Part of a small language model's weights: 17M parameters.
Each number is 500 + 40 x the weight over its row's rms, rounded and kept within 0 to 999. Layers, rows and columns count from 0. Numbers have three digits each. The size before them is the row's rms in percent of the matrix's.

# k: layer 6 attention key, 320x320, rms 0.0474, rows 108-143, columns 192-255
# q: layer 6 attention query, 320x320, rms 0.046, rows 109-144, columns 192-255
# v: layer 6 attention value, 320x320, rms 0.0641, rows 64-127, columns 192-255
# o: layer 6 attention output (transposed), 320x320, rms 0.0876, rows 64-127, columns 192-255
k108 092:479544457479509499426521516515471473543482504463490534554458466516496475466540464465469450573451546447476506402447509521515482593549507464452542422530471541457481560509417526564507536443460469
q109 097:472531477507467480484571502534528503387469504468529491529444476527452512520466499552499529520379522471577493441428493489469587447475447483530463477521539513503542482455514549541515500513441530
k109 096:494489490524455546459517475457546493503526539547531526417485490440528348492543453472590540533563502491448471507549480516453434482429486515443481502463510485529437467476501472500585460540554513
q110 096:491484496493461571463516525502435499496474554519579501451517556573521524562485501442477500517604461486463455577481527538462520447494583553454518519507548504410447434469517495454510559475485469
k110 095:519538482482471532550552501564510504515410393444477529490485598531512457551534518516505435441509561581478587503427483437525482461467423469526445464491440463539553550509476506469486548494478506
q111 090:476567587462515483498513537495521483548452549528479481493571445496574587525542381571488517524481481544450530457513550514525454461556477522522558481494533465522494380509502497464545501457486467
k111 092:499567540526409535490500464453530523499328530538492518479530454560462465531515476510493491510565549465477479479484507450512514505545443513536513503501490467463513548476522491495507428532497528
q112 093:572473436482514455483526431476518452471470468522442471538507536513497553471452532474460499402482475582511496495488466485495406520539434524469500519490470519473471451453464484383499558551513462
k112 100:488521519520477492513531546478502550462515502513575483447509507555468552548457534537540478523455500412550547545480541513517549427516511518503544473506559467462585560475509489514464497510538541
q113 099:449502506580476538525457524483484535519452462573502486481454535475464510459511484526491510572537526534526468444475553463527462510404522498514493535540542489429534516485525479534505403475505507
k113 102:518490542491535432511531459451547503507488587476433552518502515521583474498555490457442508474468536500454430530447534428554507445472492473493471471473475463551539406575482509543492609516468517
q114 087:440469453474488442546549521516535459442519548504505484506514493528535510515486468467611425491561518460483476514505486458487505443496472459512482461495525503540510536546473527503476544535556577
k114 091:594512477483522553537524497460551483557444471483468509468478549505496476468487532532519453482460544502419590517490469513550478574442474536512538503514521475525510552559484500444484575445439407
q115 095:468539487542580505470447487501491554522510469573493478550572524530529524460473531466496443580525422494537512457528480511535481464432536532532414497566508483532533530592471537530529450423403502
k115 092:574541565491441499444443575555491417498448491487497492462435513454505442522540463495465497497468524502468522538479450479467491594451491487461557514433503522563452427528419537509527543572525534
q116 091:483470557484489495469483497475489501507450528525541416519492520458504524505441517557484432458409468523532417529449468516523582442549473496503506536554570494478486411541605487496469525511541600
k116 094:511462482481488527439466383584505494549413516559523513465502451508545508582597505473437530503498493502477506440495493453413519495470439484505521568496474482508456541584514484529567489416482532
q117 096:516484457481530551482545545513472513463512350469525600534466502419487530453525476494494502530438486508592524475506471432481493492452493534501475445516533526506502480492518540514457480513542483
k117 094:405458482459463390454471433501510518521554504477533441575444503508535472490456493551524507541556484492533505531546558518498522450592458459454483498461515513461460582514477458509442577496533489
q118 096:540474403506475558437549549433566491471543511448400498532564488470517517505522484490565481517518529482544487442546507494529451497450528497468565451485523571467529505509460466471441515473489476
k118 095:465510510488503520514381486540426518477460527504556423437507504516510481546528526509533537471476505528529550553500499514510529554515543512526510501557472556515564536523580539499479511518553539
q119 090:503526477557443511504515519548434503415522500526453463534430547505534519460452493464504470461515525488461562579459504449473489544547534446444500562482519425544573534469540500479556486446474593
k119 087:444467493478519502567511502556477481567422434583498571449462507525556482500466544542469460518496488457557518483432493494514484511554498536424523426556480476437474468500494507491432473465504461
q120 096:507404562507455537527418482555462504489539442525551451523454536474403457558501510530552503503469492533564489517518490498492462486532475478522492512548603488538500567543556451486442473454496540
k120 096:542502440475538408526448441505547450569473584483432590445417503469549489500559503471480558501485518498455475494468526478538495513506452409525529563513503477537554487513517442564519523476510487
q121 095:545480577486474508504449471451494520486537492460508511506485494431491512504505481461504499483460487580557507555493456526430473404543513480423432541551501570561523464533512556506468509556422518
k121 091:597454461486475466513518424409511507562513473467559476518478448449527529422525512492433524411396477429505475471532479540491519566448457426502543518459557461513450538457479451457570431522481523
q122 094:454519543445528563531599469511543487502450491546433458495484517462527509437504515536487524480557500517470514499582507549546506475479544471538528505501484466466425476500522538518545520455456493
k122 093:493519442555550428491425593527471471532576426510519455509508516551520564553467498430514493465494492450545438460497468501557511506454483480429473526535510559488505545505537452546460496492546568
q123 096:399440481482430518459480515484501523502502503535508460515475428542548511517492478463433554538459508461500482464451511490466506550394496459522505547520542529536534471542502518459482482459449503
k123 090:540509551435483475444460493537522462430462471540527505489511533521557469476579495446424507460510510517502517511575571515472548443512476489502527499479485563550479522500522479544498580508487578
q124 095:516439480513437507443520500505477562527498462542500477527526473548523483484519532473531496520537478517536531464505454531522514468468526585466558504518461582435579443469536599516503518514489474
k124 091:477490442501541502575431430530447514447584492533510460504464494450450462475502530536540544468529485434501464537474518501503448575517485512469512487514455515472439504573514480534457485511531507
q125 094:496462441529491465523514418458487525524519520474508549494517500491455499532532505585501580477520507444536507540449569468506511499426496471419621458471516427498491490519517550530512525511596539
k125 094:436546505407555523479534462439452527474529485489574448460500498523458566488559524482483493476514448530457507504482460542486483471449471455557454538473442446499537518486517451514499488457487546
q126 096:427457466475498479549433527564513466481503537455469544428477479493472583498506500482507422551465572496458518588549466467453471444547470500459495547463479461469491468485481519441431518452479506
k126 096:487477545480512469438481475518510511543481509498484502516459590485524525492555529479544482477460561565489455581465486473518497445471442425560507455561523489500471491459550503497537455467455474
q127 092:517439516455540453540509569465465493542431468515501515526518510539524492461478480453562526499499514569438524482486535530515490563532537485538518444521541479487394478454502495527474486515578500
k127 091:516571453433550481537466543516534524447510532533491508426568512493523527515502502585474573522487479463500491502480629484467475460538509477518512471562511543516476504537459428523495449502573467
v64 106:476527483494477417540605545511552521402498548427532528504508519505502529528526460434567581456492503509485528400432485481453499490533524452487464476507454532462498461451521494505481509470498453
o64 111:489453443472458462492471468439479438494446462426563497497440568507533504579508465535442525515515512506579476439430502450454516539502501464490481499561443464498507472549534425441507472481392509
v65 121:511474557510495424548597466517514444527517443564542530484536496539573483537488509496506556520499603507543527548547486569540453425499525480495511556530506524589557577474446484478552557560561495
o65 128:446503544517531452531538461448406554486488501578522505420514463501568506513501490558505455524445514524513531482528507482452498442588543445554491462549575566523504528402421495448505562457457443
v66 109:508527522520448510452488453510562455442432459481494463420401448450492443444516439444519491542451524526437537561469462467556498468463490475543515535543530502467518446464515494507539531531496490
o66 119:467565527563448488496445518545519471417459457505478433474506532426418503483557551501542570466538543548446527495527508394508550529490542452514562533462488506520501452457502455463505521420465503
v67 116:466445512555547570488515444497588443430488477476524508467477515437538501515457515482523514520447462539463527517526508424507554589500492529572462491443561503439512525461527541491447545529404545
o67 121:501450474537449533511458517533580483432548493488492461575508511558514517440494529448479437498521435546541507517480465402496498548482475464564549517513525428471454483518564560473487539471499606
v68 113:489490520513599503453555477521566539467478511527487466543421547518542521508602528437493526486503516487470455536500592552530513516553560522515518516538507485477441560484430539484530438532517438
o68 120:429500503453521617498594548435564531463568533532529528517465484479474483609595506502567509493558463477543513591515547515520514472426529447513508553510473490495522529532510462520474437545513493
v69 122:485491506510519465477449506531495578531506485488508486485444524530546532506541485472481541560478398416512497579536500479444520408599483481508455504556475476466512510485443457489524461489530561
o69 132:483518486493470496491468549456450606511529492496557514506467501510456452548489556458457543524471504427466508531524509610566538488509486359568500493515455471569494551472561491501521481495485484
v70 116:533528455534533431461509473508541469462486410438433510514554447473478508510479496503509486519475442474497510519513553507509503506536456609488519483503563479431536515526609441503527467533474509
o70 127:449534482469527458495562489534594532498541500476539473497534550451447491399548494575535452515449478512531522547493552517414451506436588515505470548488491516536447566531508548529491512463487540
v71 115:521529438472497470470476480502415544473467506472463480493480468504482430497587523535534522483475510485422517483427503511503461521462460511458470479497560466561467518482537533572503505501526488
o71 122:544461518472513466451535491476457471533493489511465497475459597507474539505506517459506488508472523413505472532503504485509459557523511497473475543489440517574484489474457527526480453579508552
v72 107:522503512577511440578466560515550445495559517528490532587508420444500474433544490496514451465484491513467518574492469514579536508478497541491536395517511490456490531516578483559535471533523524
o72 117:548491450551588388518463536517478574461543536487450480568474493489476530457499488563578469559493534486408469545515522490532485487574459500535527435498490519519400514504552560492518532537508471
v73 109:522510523516464506489511457520525461502550458534465521452434533493459514381534561469542476481486480535503502554544428446499521559496439561519529407521484536590429568514435487479546477454485469
o73 114:450533533480514516432531521558553516483531455473547552477409436528507551490524548440509465499461490538504518469474503547486561519486517567523525521461519533435525476492493495500506544493437480
v74 117:580507538479487479467535544528515506556475539450501433484571552543482455537526495467551470606524509404529544448515496565469560493539546589510556550555491488493462522505502529500568494566575555
o74 125:505511572446510590455462516488518511531431533567554435466446546513557479544469567501457409558394484515501492523480533536452553499458543505535502529537596489505498470590505478498545465529496520
v75 123:469489533500516493533571421439493499500554518465540551518477526536539495529502471503522507422506441506500424475481562554464464469454493534563542517507494550509498520575494526545431553502465550
o75 134:488515455517496500499539486489459524497563538501493465506491489559492515522539444532505501489524479476456501491465514522417507511467481661546517565496530467551522522457494575464513475419483496
v76 108:459561525531501563501479512482549489489544482536488523485498693464468546458476575540495452464559500503462500537525546498486494457537438537483514556483464513562511451513490449443503507529450491
o76 115:497541555538490509527503504540513531504491479548491523510523545523510502430502536491364484421532539529420496582421497527496560496540510436499487596531455496493478470492517484431502574418549501
v77 108:539540498541473415509447538490502501460455488516470492480445580567530583486464554489493472482487542460471466459531496462555531468509572513441508475538463561612517487553570473448447538484545443
o77 119:502436528523488452491518502488530538520486505499489454549500540550512468452551474501464484485462531470548533511492514538491511480480507448511468427496395477414409533497518526462498471522549457
v78 118:604501502441494467460537542475501474470400485476539494436471512507437507445533524494536539433553513530547507452483447517471477435507490539489535571532510517486506497487489485442494467530543512
o78 125:513501489466446477457476525486545503555429537514500485471496529522468436522522486459468539496464527541502527482497420499512483461509582529483565535518564538447436515542467502458531527522461522
v79 119:545495488536508453481496449534518482546572489461469515464549511516422449487508498539511527498568452480499468463471540491458483505482471515523569489474467471477505529484488523433481444536479531
o79 127:446529523523529497495487460540497508559521495452490554513523557484482447567497500518401463505537489515482450498546536552459544544478464543503525542456502460452486549549509530468510484523541491
v80 118:469448536548533457590493487565519561484482573557508564531567538492485474546482574526510531493549473423497510503443490496515495538501539479549500516597573490459541509521505539539533489437500479
o80 126:515463546464483471524513496471563486529550496498507549499558563521497503543448515485501474518520454492523495501451513446461487511556462460545439490530505498447482547514558474522550509497514499
v81 117:426546525542435459493462459444511463492519502577578516538574468501465416540417524497438433525529499514512517532535410516459516473491532509518427520551508480542496515529480507471530478554530564
o81 129:432539495601416521488475522455542522499515466549488498450462499497614521430435500455495486511536434460477476496516443491548515529552492415528449429491489472429462511522502558515533525545444551
v82 125:533505509448448520491419502579523500500531503539464514486464500436420617538517508440636483528446439496514479533508494505481520497494519504491467502442439417546465472518528555478559462560531567
o82 132:376490468521495538501467499543352525496488504488528557482536463420463515601478488544503526532464490526391517487442476527446571481497537546524507533458495481453491491548425535575497527501594472
v83 120:501497497471535497514572509584437452437537563504507511579509456557561474487469515476432473518491461516487513491532494472385499554532497533448537533480568475531459411499530466501464537455488501
o83 132:450497556452554446500511511528536497491470591509450557455521506429562463540518490479488523520527503476489497484533505468464499534580521532437491534485529558595528510550512529554450527515499498
v84 120:507491508554505483521478457533498564519461559488483483500491509500490468440539504543468516530395513484427471561434496557473550503523519476472485565507518476478467489495474533421501525488529467
o84 129:519466536545510430484560547467533456505469521458520601491468579523491472482490506502466547468469495525485517481430557515563452496527485503462443492547554508536537507526517499534467500591504437
v85 120:510443499519520570513539466467424569481483535555519555554544503464520550558474521475540513444489502512491448509543515513538503500528564499499477538486513482549426483485443489591436488541525477
o85 132:510514560480484485478473418558411479459485498510509559547494462533552498511498510455512483499512464524511493458491493531550433443523500461459468640524518533499506485499468504527478456518499522
v86 122:471465591526501501474474472468463499487490501559487485519419515531462612540487437489578530480530472503524547534560542561455525454476545396450460534496572476458470546520497509497499507442515410
o86 136:569529499571487511478495533455485477545486534548421547475514400493539464539548500514531521487499454483556540571475515490478487539483500461498489461482494470463476459463475416474563474446528477
v87 112:505591426543473609365535475503447430499487504503463527440508530512480605432455466477529475522511466438551515593483523411420505483440528489512503578532586462517526529485502482546574511465530501
o87 119:554519460522464544517484507568524479463534570546534469469523476502506578513414491449499537507569515537397486672463522509417502530484464508592521508479540535493518464497423494513533487467544473
v88 112:479484521469448536491454517436478506464425453502562518506528465509480531482534552522474503533485516535527514504506455496471433540487568497550433486487512483524571547522453573509448519482591513
o88 118:527547457569492497475504498456482543539556532534465515475470443512446576488462436551428485531508549517480451456481505454525515568524538438474443506520476508491597495515479551575478520489535522
v89 103:549481484616544528428552540485481526569524505520467507437535487512448549537469504491483498535422470446504525574502467512477494525444469552573547498510437487467468499538486512451502481502484561
o89 111:498505501505482537559501524519548530493530498515498505487580516472562443487505532491529572438391523496488524487509484507476477484482477496573598520509595432440541526539487487472475466456520481
v90 121:505508426501411447486497517397530530484513526480450546522481493485474496486486430535548444448527457537584425503458513481512486483457497521472519479524523488560559430483503464540467498546520518
o90 130:480506437512491446470522445502503603489571478475492542578443528518460414424491523532500476508460568486439473528502489532424539572487630534513426493441495496453446448531482506515522550518520503
v91 114:573447495419463495508481449503403562500488530529494446530487511517539514584458513543488547533505563513486507431505485533501443555438459525519503501511457485492565470527468452542484490495480473
o91 124:533597553472535464449487464615459563470495588535518500512465487474503439542475535452451426500502523475495478491496492506560493416478475512508480587460562523464476511506534508491477500490520526
v92 114:490479447476489575529477536496483497443460473481457489550470560509586544482445518456504513465409540516455468411482500428544512519486524512458515537535518527488432500444544597447506452545430457
o92 126:498520449495456564475568506531617597533427443548454507486485465506510517404491474510415436500424477476535475500530477455526504559529465457465493518589497499480456514470452451459527426525549451
v93 111:482534514489481546505519481532472399517541526527515511563495440517456457510489508484488558501479497486524541493477549526497496456495590522514541514467525481568492461480544422479447492574612543
o93 122:515608518487521520422403488622487566530555543497452459506503447508439560438505498528469520532479493527507516553505542505481424489486518499539517537420500570518535481537551513479528456552468507
v94 112:572565501464521497463446430470472471460489539534543456519522470536488523592457503510539578473493474528504565536524505499493468455491612531514457503456509515524521518523569532574517552539449484
o94 121:498584506456510567486420526441441497524471493474440477497503450494488506486423532507458461533432540428496537527549501519392523463481529544554497559463517489465595471487473565516467520451506499
v95 111:522518445528540495515503513420437440507539512541521496450544568498496469520536515452452544476608477457507489475488515514520482456471490445447463528498514511460515499506551538451594479506476529
o95 119:535457531525480508523551565419498429543464540558497443527524544523523433506438475460506501495490491536485509457588562546476497493519484495452452507561498528446473517491514563510549465471448489
v96 109:473500488489464501488482588463512467509539593465515452469486437469483524449510457493486457544504532448560462469448434544429504448489515509481450474487473548507570472476439446429525463491583533
o96 113:473554487506501519466449505493509458495537542535531561556478540465436473510379449490480556551586539442471508490497452517501546486513603498481441475464509499480457537472461586521494546507443539
v97 113:441530478480411490499489507518515591513545415505443545528532506479486504483552480497455502520488468508454477466511462524583580479523566517447498534493445466549470514416566522485493516542450484
o97 121:477514528532524441445559470534524541466425489539499519518465503536507578544470417575500450514437442564429426450469512445578532506466459491434446506415495545537522514497533540514554504614509500
v98 113:484465508520496465506461513520521520482572528495474553472538491602456481539523465534565505533505486570444508452457493529562521459515528436427469513547577566557421495499548548453506519494459450
o98 122:430477463540521545463545544495492560484517424487449536455496578490472496461545501534506474487499513465511484442496498510525520484472524491460490578496472497542463453518511427576556522505496457
v99 117:498468530405533503511487471474471504466521493577455490463509533534455482449457469533537530568466531500508488563535514481508479561500535529493558421489484532517485553519461418427533504572508521
o99 127:530459474445443511507504555476552494486490504543510494474533530468463481481448476481548486498586506492524494486533476540485407473537460546519545443491509555553585525545517491522535581501550428
v100 108:452586494527524495524565408514450507455481521500501453465497551481514483500468525568485485473492480507542371448483548540468546469546542492492459471599498465562490576451510548527451482550495463
o100 113:496522558510443586468452483511515452508496449493532511503427462533491479489573525471509504540472523404567508537527539498460502497527566511499481517557517470456520481520576531573515447469467503
v101 112:498482507481472581500530507502449479501498469502412519426474477483509545471444555505540592569521486509509513457490578500501484498479503516589490508418540560457540477432570527476542486510510575
o101 116:481464559438502484548511574558510574546478585471491425550553425471406484461469534511493549524422523565455457549455462444478440469466433554509519561506491509510508463484485478514469513492562480
v102 116:496522437509516526445531552534463526506475535480568511526526522457530504463494552499520452504460505522544444508494471496489560477542501558557544581528507399494461539480465538507474510486576549
o102 122:508481418559533517457473537471410569508499482507506500465518424545535506529549471552464460495504520466526471536478495500465511535492525488613511506485491454489507551496543521562514462479476520
v103 112:545525607455520543531541560567454508458570437552537532485487436557494468488441505499509487482540435465458547526503504511460551431517521469478512485507527501515491562468524564560441516483549525
o103 124:521502514537539460511472549516492500521500541515477470448488371510512455561467494524574507493487474466471529535496529470510512429477484485485451539479491519468537517554511544551491511508487545
v104 109:515523462517446521435485518512536494524489430538505563516458485498516479550531512516536512481482521515525569470465461454543533568543498446494538503474509492477487458485523510517574460512520550
o104 115:434530520445492462560489477529481486561476527478558496464496475506507500505465505605478435480612552564453498497484462494504574454561471468530513505513491464504440462465446484468550481503518519
v105 113:472410452492514508522580524499542536439482496542492503469509482473501478518555506477550509423428526502493484535511462488412477458540446528455477415464519538479494560540491448577496488431516429
o105 119:484479386477516525524545471463509458500469431533485583518499457528476511531490526479519481483555555470546517492526479506501485573492581457473533494532504515577569505537513420521476545445460577
v106 114:503499485454465539538508541514493511549544442495489501463507510568555484564475554506502525523448562541435557525481491579430394483509512482516441497557468514487546471514549536490556451514505475
o106 121:486520522513499514553526466561467455463529481460536490523512506547475482584516553541486522476541545553433550503424449544470408505535498490556516505545497457495489519519505594497516473479527529
v107 111:467487494602505499493448618515515548509482502503511446491445490529449559454534471589519530530591450470523480508518464566548462428471517532483532444485476565492481510495532528479493466518545506
o107 122:492502458463491553484494563497539480508450456574498494483445576506410484457491465515540585519569495474480514494550528537477439472477487501474533540481510588510572498529467482559477492492446508
v108 127:487522480521490535433485482595563505531536497542479486456480553484526455547439522527491446469497442447485565489533501515531444540534522501546560506541518450447539515395538514557502539512578487
o108 133:475490569493532482552516449567522377588442530479516521521489476564518481501435535521477450444471490550511555546474530477506483427504470418541504500449529486474485556543489457510474532478505519
v109 110:511473508540511498417467511469477531497543523516525512519485539487475519535585449503494446510508471479489461430523520594437512561481488477502500499480496510465539476537449592480469451483538503
o109 119:528418534557551446464484477469497549502547525564494506555440505499536499510522463518513537525495498476487470434496522515383407548456508498521515466503518479482462496455521484518549501530435503
v110 112:542460611542518524474501480512494558561492548463461482514482542520500480474512445520484510538487489479504484514532504554514472429500497512489469574451537468466539553517580470555513508607477437
o110 116:533528596512483514505486456522497446441424574511416455528468578459497506554493524562536495456550512553468496490533586460466492527519390519481490567500503510536495479479487461486462501522419446
v111 106:526500573576478548583536480515504574509521537487518479439507493449497453461546493501423447461553487523480568439474460571535524552525554515522520489502536466513515527495558572508491477480446550
o111 114:556419543545502426491562530479510586492507542449509501503486472560494447483585482500479472521449466525448492492490508591594414540566520496474526484474445508485523519470507537468532520525505509
v112 112:438468486521552517459440493514490468474478507491448476562577533538479555493510484509484464459493474556491531472512544542475482597463459481467542502489594463527476520526488435467450384495498565
o112 120:507535514463513522566507516554565447554524548561496431488482521478574555502528496476501464485494514488453466462481567503410539549514481483522463518481488558517504519515535525506514439443478534
v113 120:449547416515432491477509542463571509511498397491510479470496495479506497498553410482529467530485546436500485528502532577468493489473542479537510379481513531455505485496529543497518488526567491
o113 130:530440449575471506510470509495520503487506453500495431465476503478505565452454433484531579503553532414521435524495567436479525493502538505531529423534495519496547548530570448481472564521489486
v114 107:435542566472479462539465523507502475434529475493475501408551514608481525492412523512463463510523446500519542508425447479457508520487475469516518504524545476469443515430559445503511463467534473
o114 112:435556514457444473490452501495447426554487474451517427472454459470538468443488531513523478510409488555501509490527495497532526507512510500518443583490585499499470476514557428488586492445547463
v115 109:502624445523515485537507552411491486482507502464491463534442447458501475512508512461495539518481424466521508535525498473566560470486487527473514526536480548528451494472532532433467491489479448
o115 119:576603457591500497526478446491555571458541435542450452512482491513444526491551541480509501457491419484512531571506490476473495440498487495469493436469442481499479505531599524469547478508473490
v116 118:442499494454578480474497511496438434491451575500496517467524544447533500544443577499489461530529513564536523497484458467468456471497404485492556504484484497490543544512508447491453491474469425
o116 130:486562445452478522456459541492412377407477484482487569501513460491557466540449562474540537460569471551479555483480523463534492480490493515464511500480515500471528499514554568501443491459466521
v117 113:472477554516546515484524491500444491561542491518463474458575530414465455555472492471472469478490481532450539522528600454523519545530450498485505523481486493499444444590455450470495511463501565
o117 123:480387490574516510488507480496417436516594416503500552545561516552577488533496551468533529453500493478544530539511501476453465542536451544476502508457603490507583516483561476496498530473458444
v118 116:608532492504513590510479496469490466506470499534490564483545469471447435543518489521461526541487495499558508512446563477558464507533488488426403546494513536535499487514502481493528514498443423
o118 130:568442494560498527487520478471446456446502508484535531550527452478472477501505519507494551504519525533497526540480480476492476513539484519531520539460523494565481482506532513470479488508485468
v119 100:487478509510507461530532487487497490480527534461499510510526533528523564508440519596600478477513568535573474440540506564490479521473454465553477546524565463522507460459504545524484479411529514
o119 107:467504535477487460470449454515506560556535519530509601498486503526533499482452523471511533456526507504506452488501523462442494517521582471481503555528477538472521541527430533542496538500484539
v120 116:416539469540490474504492529514499571458547494576466511482533529503567522506575506502569542539486498518498555513520570458623539497485440518388547489524524539484495542495534462466500526488542563
o120 125:462554519506412515531483456512458465485545367563495511482546507537550513488508484557526525540475499540502539508505457569531588511484519507530501432563504511488447492498494421495524526497576515
v121 126:560567465478515484560498537478483474546529473493434588518488477479486486440551516439470476450571537455518484499468488549475549515502550586458480517483510465491511496467444461520459500519585480
o121 136:573528534484554510509477484427516484555472529458450477469523466500485495464520525479517540538640454443508487476553532523540537408487552510429538471504521487513427513520522528468511473514532522
v122 119:555542512474508480491491563529501613486492511544525481472527536536527580489462501517448511534533532462502460438509520517505574536478535415545501433537485464550470576470517540425509573589465451
o122 126:443489528495445490503541485527532515454449553526496471502548542474578495470453453538493514533535561482507514480556536521452484461483426418549460453487499495477472575445428546529504480567488477
v123 121:455510521534523480567565473503441410468494442471509491520589572490541487508480484473509479517563456484495469541554487512636612522533558512609517523483474484483515492459447535521516474452500475
o123 128:520492475488438442520510486513514451515540502469533461518538517551494538497566482475538490431433409492544424465471515595529518444575493467469488448530490537507525522461531514542500511532477500
v124 123:558490528529441518454467539541486504519483458530526503554494516542456492530524431485552489458536548464469506469579542583492468633475469529551510499512442466482447499527497516527532523468481539
o124 131:543515534520485532534559478511501549538541490542456524598554470536440476586559477474550459458432485581478442512444506624472423546515553558444540488491515492461523499517456425548436500549583468
v125 107:470446530522552526473506562517552545539472512507510487480541529516492437563492544503550410532541485474511489591483472474493572511523498463525495550507440474423535546463456508562488478527519550
o125 116:465485505466504517526480462529481505448508491529568509508516511508489486484541536438558440473625456507503491478465519536431462468463440421555478463465450430518439505458564529505498542464448488
v126 113:581527460424468475452482532504558616504466476450553492458534504492525520479492485519456460556488545485483572463593536541449513479424513564472520475514536454482514435451540503513469539462535560
o126 123:578442535512536470437520503427507501556487487494475551529563513436536512523481494503557477460460577448486569501505517497555501512466595430486445470447510533495500472493513490524461524495476508
v127 122:556509512561513494479470490553577454454536453485484434506539552478382535435522533490531432534602529532449488465522522518486551477477509459554544485510534493475498485467501497476575550488491480
o127 132:502481525481500501456543519497553497451568478511473439506483537473492555467618507539515506450527567559449453549497571529590445473485521548529533554444482535461541505506561482539473510506471443
q128 091:498526584502469487474492511536437486488515472439579549432546541531574501452457551464528509397590507525447498511486496427476485578534504580524472517513663464519488450490467525471597546506518567
k128 102:468540473576531533533585503546504464538505484449480536520529542546476486483454510526504516541535495518510563517568466551549607482451503466501479515478453514491566452465461437506447497456449428
q129 104:512506445483500594520559502497537491540489503605465502503487459465464513453543487538444531504558490578449501464457562495510448541425489453475540487452448428433491536529477429470494495547513463
k129 092:541437586555456424515463503453438519463499516489483521517485457531583521487454468482557512504429473500470480516448479517503486524537470448489634509455488502528534516512492460475456509560558457
q130 093:486499540527552455553443567491444513554532462478450551493473557521456528497496564545439469467497444485541464521529489496487459518502527566537479435530585500450498491412574556496517519469527533
k130 096:483537464485477567453482483482502476546560507487519429468547499508459479507518497431435489568463516483489465502510447494561567466452536506487494530547560514495481484438555482526446504504495545
q131 094:502544505451529435529516495494566465544388531501563495531520465466534500482482489483510525466534566491480530451436565457465451483499410542522538533498513519444558525527468512529429548460536482
k131 091:485520495437447463496543459535490508458517547518486490552505543575518481581475499518505496521515474471534563444539485551431460456474452506527450521560449537568441481488489525568531496530558468
q132 103:521502472477566539524526451435559503489449479539540555485501522506483429557508458486485555483482598563462521471463527543513517489549464529474520500484443519547450481546519539513463432538475453
k132 100:517490442485523477547506451537487511574465560497511488519486568512473484437541514527546530459462492550535533466494496463522489498471455518554514496521509496493449599513516498457538523449590482
q133 087:470545465576530447509533541513509535509467477503439563433453511448498562465413456591517512529462474415530491524607392562550528442501536509542513505454497530554534484464525556461501463517495455
k133 094:511519478576446470503501540568470505505462483463470534532472531449538455496503564504469518492430506537511533540487432435517548567501522519480462511517497500512561482521544431446505497493474588
q134 105:473434484447575472484550474521529491534520524530501542494450445515490484536479502408488479389548440595459532463458468561520466549479505482444515507427439465549505476571422529484540478509514473
k134 103:550493495488543517549501510503492479513492518509527458496515473478571480496524463519466441451557536525434515525470492483500464487448476495476506412399481517496552539521561499517499592503545466
q135 090:470496535515472492473472474562516498498440509471461482516600502421529537522545486496477463494484509561565503492522530469491452490476470492436532460486544464497507444436514484476502453515471505
k135 098:530391448527491512496515567591601463478475494563510569463470513525509483521502518465472489513490478483472496519435444562544533495498563504526534522500510550527466507561529455501521451527483468
q136 086:463509474504513606487563569459505509532484454517517516459461535468533486471531489580569428468467584519567509552443545468540489478513486474468460566508445542503437565508588460512494516541442495
k136 093:546557509476480437520494485370465563538476497471460540560552510539480524543459498532444513503475541415551571488485447482453570465524498564466524473417389533455536444512548481504581530546516530
q137 105:481561491511520470454465574526468570455501496521479448500435497453514535492514488508537468582481426474466487559518480480543558531567541520534508503523544490507500531508444520433462503574534451
k137 104:512491448523462575443510514420480527492492460517547514548473494533498442492481491466501535498529527522498492573488529399478504472571463588466497464468445535464576480530532474492511521442534556
q138 100:487489495457529476442514526487509547530557442487569496531498537523482504443426475463566523575446453467495433503530493510464518572565526539534474436539507446564516477427547458493540555465498504
k138 099:587470529467484475536476460496454482491442487502467476487480478529488543516535551469438513518543499517447441548453522499468548439494429475530484483503573551526488502460502498488483456579428598
q139 094:589468497398550419511537461508497569558486583521620503491468496461480478485569467470451516510443538518476474561510480527460598484512498515526513529482509498558471596611461502600494522475525495
k139 102:486458502496493442536527534476495468568426480480502489531496488501519510461418503494605507529583528540453467511412481472541461491506469507480538498548516451518562445508468511445476514452437463
q140 101:469515585466501518463489541541478503532495511501487443569473478422485528496485461482507485512530447519535442475551516485545498481570457473534521574549557527512565490448500442552487519507516548
k140 105:455524500512469576579601484505503473436558502493543509531498572505544486521468479504369521551475458479580525465497486469489533481472474538512449498421514582527495475457457579525506461439494509
q141 097:488572540489471511503501494487541487518422553431442503539477552504498533502510498596478482492509489606476464438545548470493506520536515583506465427419501512522489501499522499433458514487482441
k141 103:453511448515470515476443481532502504547601562487524559477497469468466476510536470436492438495512473549544468544540531478460463488515470498467454492538564559492517536427497461505549493454558545
q142 098:567520478499542500523510516573494504514520507518542527487542539479512407545510552544526484482499513497445505484437507509473473453422416436465556535504467509494520523547502519590453535501531535
k142 108:509448453462473504491476497428518440497504506446456565520475519474477539516479452513559498522456497597479505480441488513478536525563532485534528512500517491494525611528377512464551520557469398
q143 098:514507462453499474468501431468523532445545480480498537531520440510489465482470444506517477452551580529473538516454469460440471477603425516498498506453468552464489495476530474544494512473508536
k143 100:457447541577586491448523488509535480458479511492527472553508464497493467508533490475546506479484493472417550499564507510562502536495540546546548459498439479520513499467532489527456508502475484
q144 091:417551502494509507541491440493498475512471528480463461548485448509517543454512566467535619534576474521501511485526534483469454495465576500544479509509468506470436524492561455413525519478540530